Part of a small language model's weights.
Architecture: local attention windows, capped logits.
Each number is 128 + 24 x the weight over its row's rms, rounded and kept within 0 to 255. Layers, rows and columns count from 0. Numbers have three digits each. The size before them is the row's rms in percent of the matrix's.

# up: layer 4 MLP up, 384x96, rms 0.175, rows 148-231, columns 32-63
# down: layer 4 MLP down (transposed), 384x96, rms 0.0856, rows 148-231, columns 32-63
up148 102:120085078154112122086106122134146111122136138135114134111114142132143143134094169129085113089141
down148 098:125137123126103115184119169128160122146124156134093149137162141106125174082137122064153137134134
up149 093:152157146130077141133152141112145142114097161077077135088167099093158114138140139119156120151141
down149 099:106098140097096117146109129161132117112090131101148139153119079184123131103080145088116124163136
up150 100:131143144180151173137129076117098080119125137120110123136129139124141096169134084100106089125120
down150 105:076133154148139166130148135148127123088124130131144110166158121128156129163150133141141110166108
up151 102:138182143170135149164095144133089151096149085157125130147099131146151101121150106092121162098143
down151 115:120126085147132119144129115088102115129159145179130104104126148167161118130135133172146102152115
up152 076:119127080104127089136131070143118153118130121125169129119091121117090164133121150185113125120130
down152 081:087140108114135107124130134144064141122122118120127144132138124157102143112107137150183102106131
up153 104:091140145138100167139142118124095114077153099129129127173115132122066153147148138133111112115136
down153 100:141124146142090114116162108138111080148102143140102139088155158137161114118125084151116100153143
up154 100:108123131124146098108139102097117112126098128123118125118095170131084124092131129101098125138150
down154 102:101108143117127121137142179112138125101118112115116142093163139113161147097130088130127140157171
up155 114:068093136115128123117132136129129130160127131078154155141129176128125154114088112122094089114130
down155 111:123141144097120119073167126137115128152110160094159134132134148131136086170114082118158143133088
up156 110:194142126129099171194129141108116144128137143125149146117101137125126104093103097094118117120152
down156 103:131104154152104140178145146106098099136122114165133152110136108110107123142156138132158153104148
up157 085:178139131118117179131106111132096096104082117156115144115130101108133140121123141109128117127110
down157 074:111089158142104119081124103127140146129107061151087109115143129127098145111108112148094084146143
up158 118:113125175130129137147120123124109144141122145179093140101100149106054125127141129136122148098158
down158 108:189128107085114138142149109123184100166136151086147103116129140136091128143096152129150148144105
up159 103:103156078146138081104148125168129100140183108072098108152172120122096192115123143077140121088159
down159 095:102141173149093120158110155097116131113114118168125128124149141151115128101126134125165107099136
up160 108:112116138166121067138112103143111100137149141138118108159152137080104139061147108158123127165140
down160 108:161157123056140103115117122173141122127169144132132116093148117122140116157131166121143117146091
up161 100:098158079130147099090167130107149088111138145152085140106104128112096106146111133115092117124125
down161 099:133166121124128143084075124104116111130075117130133146163096136153125086117136117146100135105126
up162 095:173135116139144123078139190143154141106131133119105130115128120111118131123125102151110126162116
down162 111:151140141150117115123144186126141152115165174155112136135127129169130119117108113148112132136105
up163 090:108135111086132119126159134093113080152145115124108127162147098123130129102186154127140150138159
down163 087:149148107148103082094118143156133145139110133085114147148175105167134127114121148146143104121162
up164 095:155077116080124120108147117129119132166148111155120155105134103111119167142158098105102145153146
down164 101:122128105104149147155111108125129171123135124145121066134114117093111154125083116110140142107154
up165 106:151144163148101121126130137134116114117144128146133099107097179155091153124119144130118153113131
down165 097:129102115127118084153152118082089135127136115125097120136161153119107127130130127137123144137125
up166 095:141152109137093098161132087111130066108154107170098120155107135074140111119137139162143128134122
down166 091:130182141150120101144106134137099086129145112161145098105109156117132134135135132195161145162113
up167 096:114119155093127143149120126113083151165130134138104102140125106121122173146139149113181169120140
down167 099:125121116116113121128160062130147136156111134126135135131173169102142154109139154122117139138146
up168 091:120145121177128170133158141133128105126139144145143135136139129163103113154138164133147149109133
down168 091:088115130165150144152082123132101160110172114117144139090120108201152123115104164141132099123132
up169 089:151136111149133102116119140119135144090095119111150166148136173125152090125129145082080145132151
down169 087:114086090137108123124114143113118110134127167125127098185177158111112135096129126122105134141118
up170 098:169090154131162097171121135121106132139136150168146149164111118123072135114111129115110132126126
down170 099:137137088149139105118089092139141169167168144148089110100090129164115104114103172154114119111130
up171 098:107156111128119137108135139133154151136134145137096142133096069123108174109090118127169131096126
down171 092:106111137185153131123112142104109144147131113109141096123136098120114139111064156134164143137166
up172 111:128160100122103136127144131163097152112117080134106142147127120096117110146129111101103137099107
down172 109:108131107113122105166157114143130125116121068127129168145124151140107166116158144140139161113167
up173 083:154090133135095082117114098137146142120122122178102155119130097096106116185134129074112140147140
down173 092:139115121112116102079162111100167143125186141116182101095116164150092160126131188131141112128120
up174 095:132149118088118110110177149119144138123135107128175131143118132114141144141082178134139136085154
down174 098:103126107132148152095130131114150102105127135161169085149111115093143078134105124126174149175099
up175 090:123141079164139144112145104133141129143096153126127172160092081124134098125185158124132109115147
down175 101:116167116142168101112113135146163091111133104157147101154140130130103148103155136083139093118122
up176 109:136139153183167161136121129167115144142149131125120143152114115107119126066134128093092108116129
down176 106:157167096151135085086138105134152178186120119108144130089145119128141155085152124108093147150125
up177 112:129124089163099136142126182129142141125125124103118152115094104116152143098127088171087112089125
down177 110:165137147095127129107108112133160126152115106135121125135168126151131135117133089128150121188095
up178 101:093130148099162119139118147156127101109093146150117109123133137098092173147102146136134131166153
down178 105:101131101117112129138132142112082109161093105126152123141147154127127128119145106109144091137107
up179 101:096154153169152132135114148103130144143144128119099101169129114132131148133121157137115139095133
down179 109:145155124103159135095136112152138120129076146084130150105136093133134127142133132153161143117112
up180 094:082136170186089147106145140069146135172123107136109161130092146154167149146132135116096102113142
down180 107:130139129105136145118126151085164082143131137094084109146153116083117125155100174146159159172092
up181 099:162135137153144092088109146102123144180108126182144129144158084106138143112093162157159153124157
down181 087:112168116102162104134143148106108126158154144125121182079138057126123129105174112116116096146111
up182 101:113151150120138135108114131132110130122124069114162128116140164097108105086097097137111160142135
down182 096:091135119132138141126084105137112115104121154125126093124132093122121107143110133154092093123072
up183 108:129144139106164163125129144152150128110124113122107147128137174114138125150133115140099159141137
down183 110:111153116120137104110109162154154132114143101130129134107141108125131146086119067114141144146071
up184 096:100164125136098126110138147126164149124129103146107126136155157127151162146130129111140117112122
down184 099:094133082111131152143127146129150112125102112123140111099153126114120130120106104131115140139145
up185 111:136141106109130128120135125124109140134110104133140157128110098116124152088075065096165161112144
down185 111:127072135152144143156179095122142164183101108112146125117139140130098120146100131107127130187141
up186 104:149127148104106140135119132137071147092149109150163126191111098122137161142145122119084176142136
down186 104:123092153095133126127174116145081133121108154121163139153125107127120121123103124126100159129153
up187 093:128128104139145133162125124149091105093073152122126175122136097151143148160074112140133154198139
down187 089:101142149143106108101117145162140145098192126071159108158126148163115160100084104129082084161136
up188 075:097132114198160120142133156145163088126146127150134091161135093129126158097127128150138123105100
down188 070:137081085125098123110171130128115140155135146156118120091149114117124136191176115128167160093094
up189 100:109129185155127099147086140118116150131110101121143089099108146113117144124126118132155124112081
down189 125:128158135068102113131116114129127138172129138120158128156142144161155098112136141102142145136124
up190 082:194102143120132166141105149097131151122139151098133148168127113099101149103094128127158152124120
down190 078:159130137122102157135074150102151151148127112146129083116112146141122140096103131140083168150147
up191 081:110121123177095172156114162118158135125136082107126149123094153155130112080119076175099134167140
down191 087:137104128130146118178089133119087129151159076136130093099124129118141149125109149137157137139125
up192 105:124147095129137144137130200107129112127133131116101117137107155112112137107099123121137092116127
down192 112:107117123104119118128142094111108108151166130145168134155076157106131136135171125097128109119118
up193 097:101141133164157175134119110161152173103093091095127115103123131088094119079135144122100152125118
down193 089:119153098139118163109120112140083129158105146115161122150108115134119131155089091115128159157143
up194 099:150115127158157116130134136121114123081162112133121136100111140104132154139151163159150136116149
down194 098:168114201136154143137141126125089150099162072182168153112131103126121103137135122157130123151127
up195 104:126122147165150184148141138112156106113169171139128160107130115146155160099122125070123121102118
down195 101:126163137129144164155146157165143122163176072139119163134139130116119135130140112162115102152093
up196 112:112180148133147143136072105116135171093125129104094105161129145154138121106126118142103128146145
down196 115:140114161146132140167150125115185156117152114135150162107097119111129162143140142120159111103122
up197 096:091160142121159086120116117129154152116104155107137169122106080120137114118095125189120133099185
down197 092:079141129133117147095159120144163162148111136111167117146119138125157098113108113135127087132157
up198 114:124119111105145095155117145154142155128066108139114146115140134142140134127161155133128103121149
down198 109:136158090114150116169109150153112096140136118096135094110103096135155130129142136176129090099140
up199 092:136100101181072104144157157121121127129161137139126123110101120151131134130133141123109147109152
down199 102:136116114143133144100149114161159153175120166159113126069116125110174096113154146126116110130107
up200 071:078138126129116125168096134129134164119103145114135137147109071133112127131136109142097112149126
down200 080:137129152146151114083153127114138125125139121115136095111126125130104100128088130136157133161129
up201 106:108147115099099139107158139126095120122147102110154125127138117124139117086108129147094142119138
down201 104:107132147118099131144142091103152120075168136102099143109107119127120110104130140158149112132108
up202 110:106090098107092140169136086127127123179139110093093137158103154119130144128148138126131132102110
down202 106:118105117110163156156041127153109133170113100087111117092154118104114097120078103123108101115146
up203 086:151153169160104131184129125183147170104129128143110102122115119117127116134090098131163089125088
down203 085:149087114117095136131119097116126118164153108121098123167130142097098157145145177113151140153085
up204 083:107078119132058115155120159149084136132105104118108129127120139157128139153114138164137122149148
down204 084:097136139107120130109116152124184166120144156113110096101147104082075120106110110122126144146105
up205 097:163087130165069123121098155126186116181095135132099151118152124113110108118094109126082141155149
down205 091:148109121162132131126138149175158128136107135127093116108128135044148146126114153162111106125154
up206 091:121122177106114125158151134087107187138097137101122105090140136094163146137078095145113128127106
down206 083:121120110133086113144113158114103103095112124177136095170146154156151115159133097137121145143140
up207 098:138119112161116101133142168093102145145104095153153136165112168138182127107143096116115135127144
down207 099:089150127169104116106151119132137099126182125124155119101096120093075105125169105157124143127128
up208 109:128094118148156114113157125125092137148090101150123115134103118148138169135133168108119086109129
down208 111:130140105151154163131142144119107121122109125140189133093127096113110113133133167113080085141120
up209 088:175116169105143141096147124120152147116099114072145132151106149126147123140161092122166132154109
down209 094:169129160134119136104104119142185124115127132094132155126076104148099147094136129122131128139138
up210 107:110114159122132112118134153101179123078095096150102147131095142098130141110112106114118167153135
down210 116:133133146109146119119145116127140044127136150147128144111123129111143155081105135134123152125110
up211 105:142151087087081118097109136136080186106138105108090142130123154140129153100119128140115120137161
down211 106:110174102123097103091161122127108093127131116121112153171091157126120114151094161096085137071116
up212 109:130102079133094067140110123127112168143091121112092093073151161108138139151128087123134128160133
down212 102:110087119125123135172109172128128129134125118144104153163177109145188140114113098159141110126084
up213 093:121172146145110087126119102087116124134117172173128123120112149110140143107112128147120158141119
down213 100:143190148107079097112128181101134114105109122101151128079126117097126136136132144124142132143146
up214 091:102106082139131142135122135073171135085146148154112141119136134110111116118176118146112127075160
down214 092:148158150125103134105178115124104101121157158148121138129104151168107122151103136138113145169113
up215 105:123141127146070114119133167137134103116139138156113095109129124109147173124135100142070155091141
down215 106:139145121181093119123129101105078125130134136111110123106167115109106147094099139125098165120174
up216 107:164156142120082123143137132114076117111095100105138151073109134139131131119144152116125154082141
down216 122:123136086114150146134129147127095151136152111135167104083143119127117114137128156137135102138101
up217 098:159136138172159097142141163127133101121114103116153120125097152159162138133116121135070117142106
down217 104:157118172133113113109137126151115167116122170112154148158137156191126119133151151110135119144116
up218 095:137111112130160102144182122079106075144060121120131188151131127157159144141159146128139121109105
down218 101:124119152150168119124129087160138096158113100114151132123164117150132118098137122143124069102108
up219 120:137127138141144133134107067093122116091143104102129126162118117108130160097110137140083130162144
down219 118:108151121121139148143113104143138146167121155144125141099136115164140134118135185108138076093119
up220 102:146122110119101177144094130127150114145134097132145111124137147081107156108169117123151119156162
down220 101:118126143124129121068093165104140172114099135127149128156193111151134143124125115060097136126111
up221 107:134126125159118116132125166123131175113147131129149073169133125138086111135123091086124118128141
down221 101:178182129183069141098111149170130123123160153128121114110151155102123117123160134095157146134129
up222 088:120126155143154095173145090159106130137119112168061144179104176135132134108164134120136119091123
down222 091:120097100118134152127113143125149135107118127108137106108109091166152126084108145112110129196118
up223 115:121168125125125112105152114173159144135129080115098150098137132127151131112112120104123152160151
down223 117:109097131145121139140142106128153117142107129144108128142086151102084162141144134151152128159156
up224 109:137107133104130140098183134130128133122161097160128132119106155109152161119107146090121141125147
down224 100:150172158151112134120179106160149122115149131110151142169108159114153141146121126105149144096093
up225 107:169129111124143188163145110137113151127121106053123098097103147141179140170148118092117147105125
down225 108:135107123143162181155155100113111150119111168098121120110124123143126161147157112119196121119090
up226 124:126120114133145135129105107149097128104108127123079121157109161150118131118173101104141161105127
down226 119:145091107138162107120105084192125126136086160154105114167126108090115108101111169109128126104097
up227 082:105126122135084095121125123127101116126115125113098105136160102085134124177132091169133136112089
down227 085:123156145113100090137119130131157101163125089119141088136157125121164083065075128189138173083118
up228 121:128155085119104096127117097111162125146114104121087176112087131092118155118088145113094156152145
down228 118:159143161133097117111124099116126120132111099109155149161118098103134091129120123114093125129123
up229 098:122164127096072152092137124129116137092156095086130191145124168131132134164126115116146103123144
down229 098:147122155106098163069129100112114190152108137110154124143141123144113112134138099160117133079121
up230 091:107128134167142080141112113151137147104148087156137144122161176149140138142161128130081159113186
down230 093:121124106131106116123118116081141122127137167135133132099162133128105136144185091157146138115135
up231 104:141189121091113111171125147145115126138102114124105135162121106138101160171131154126160070107135
down231 109:173155172073141129138095158114125117104141142126110170147157159104124151128126134102171097139114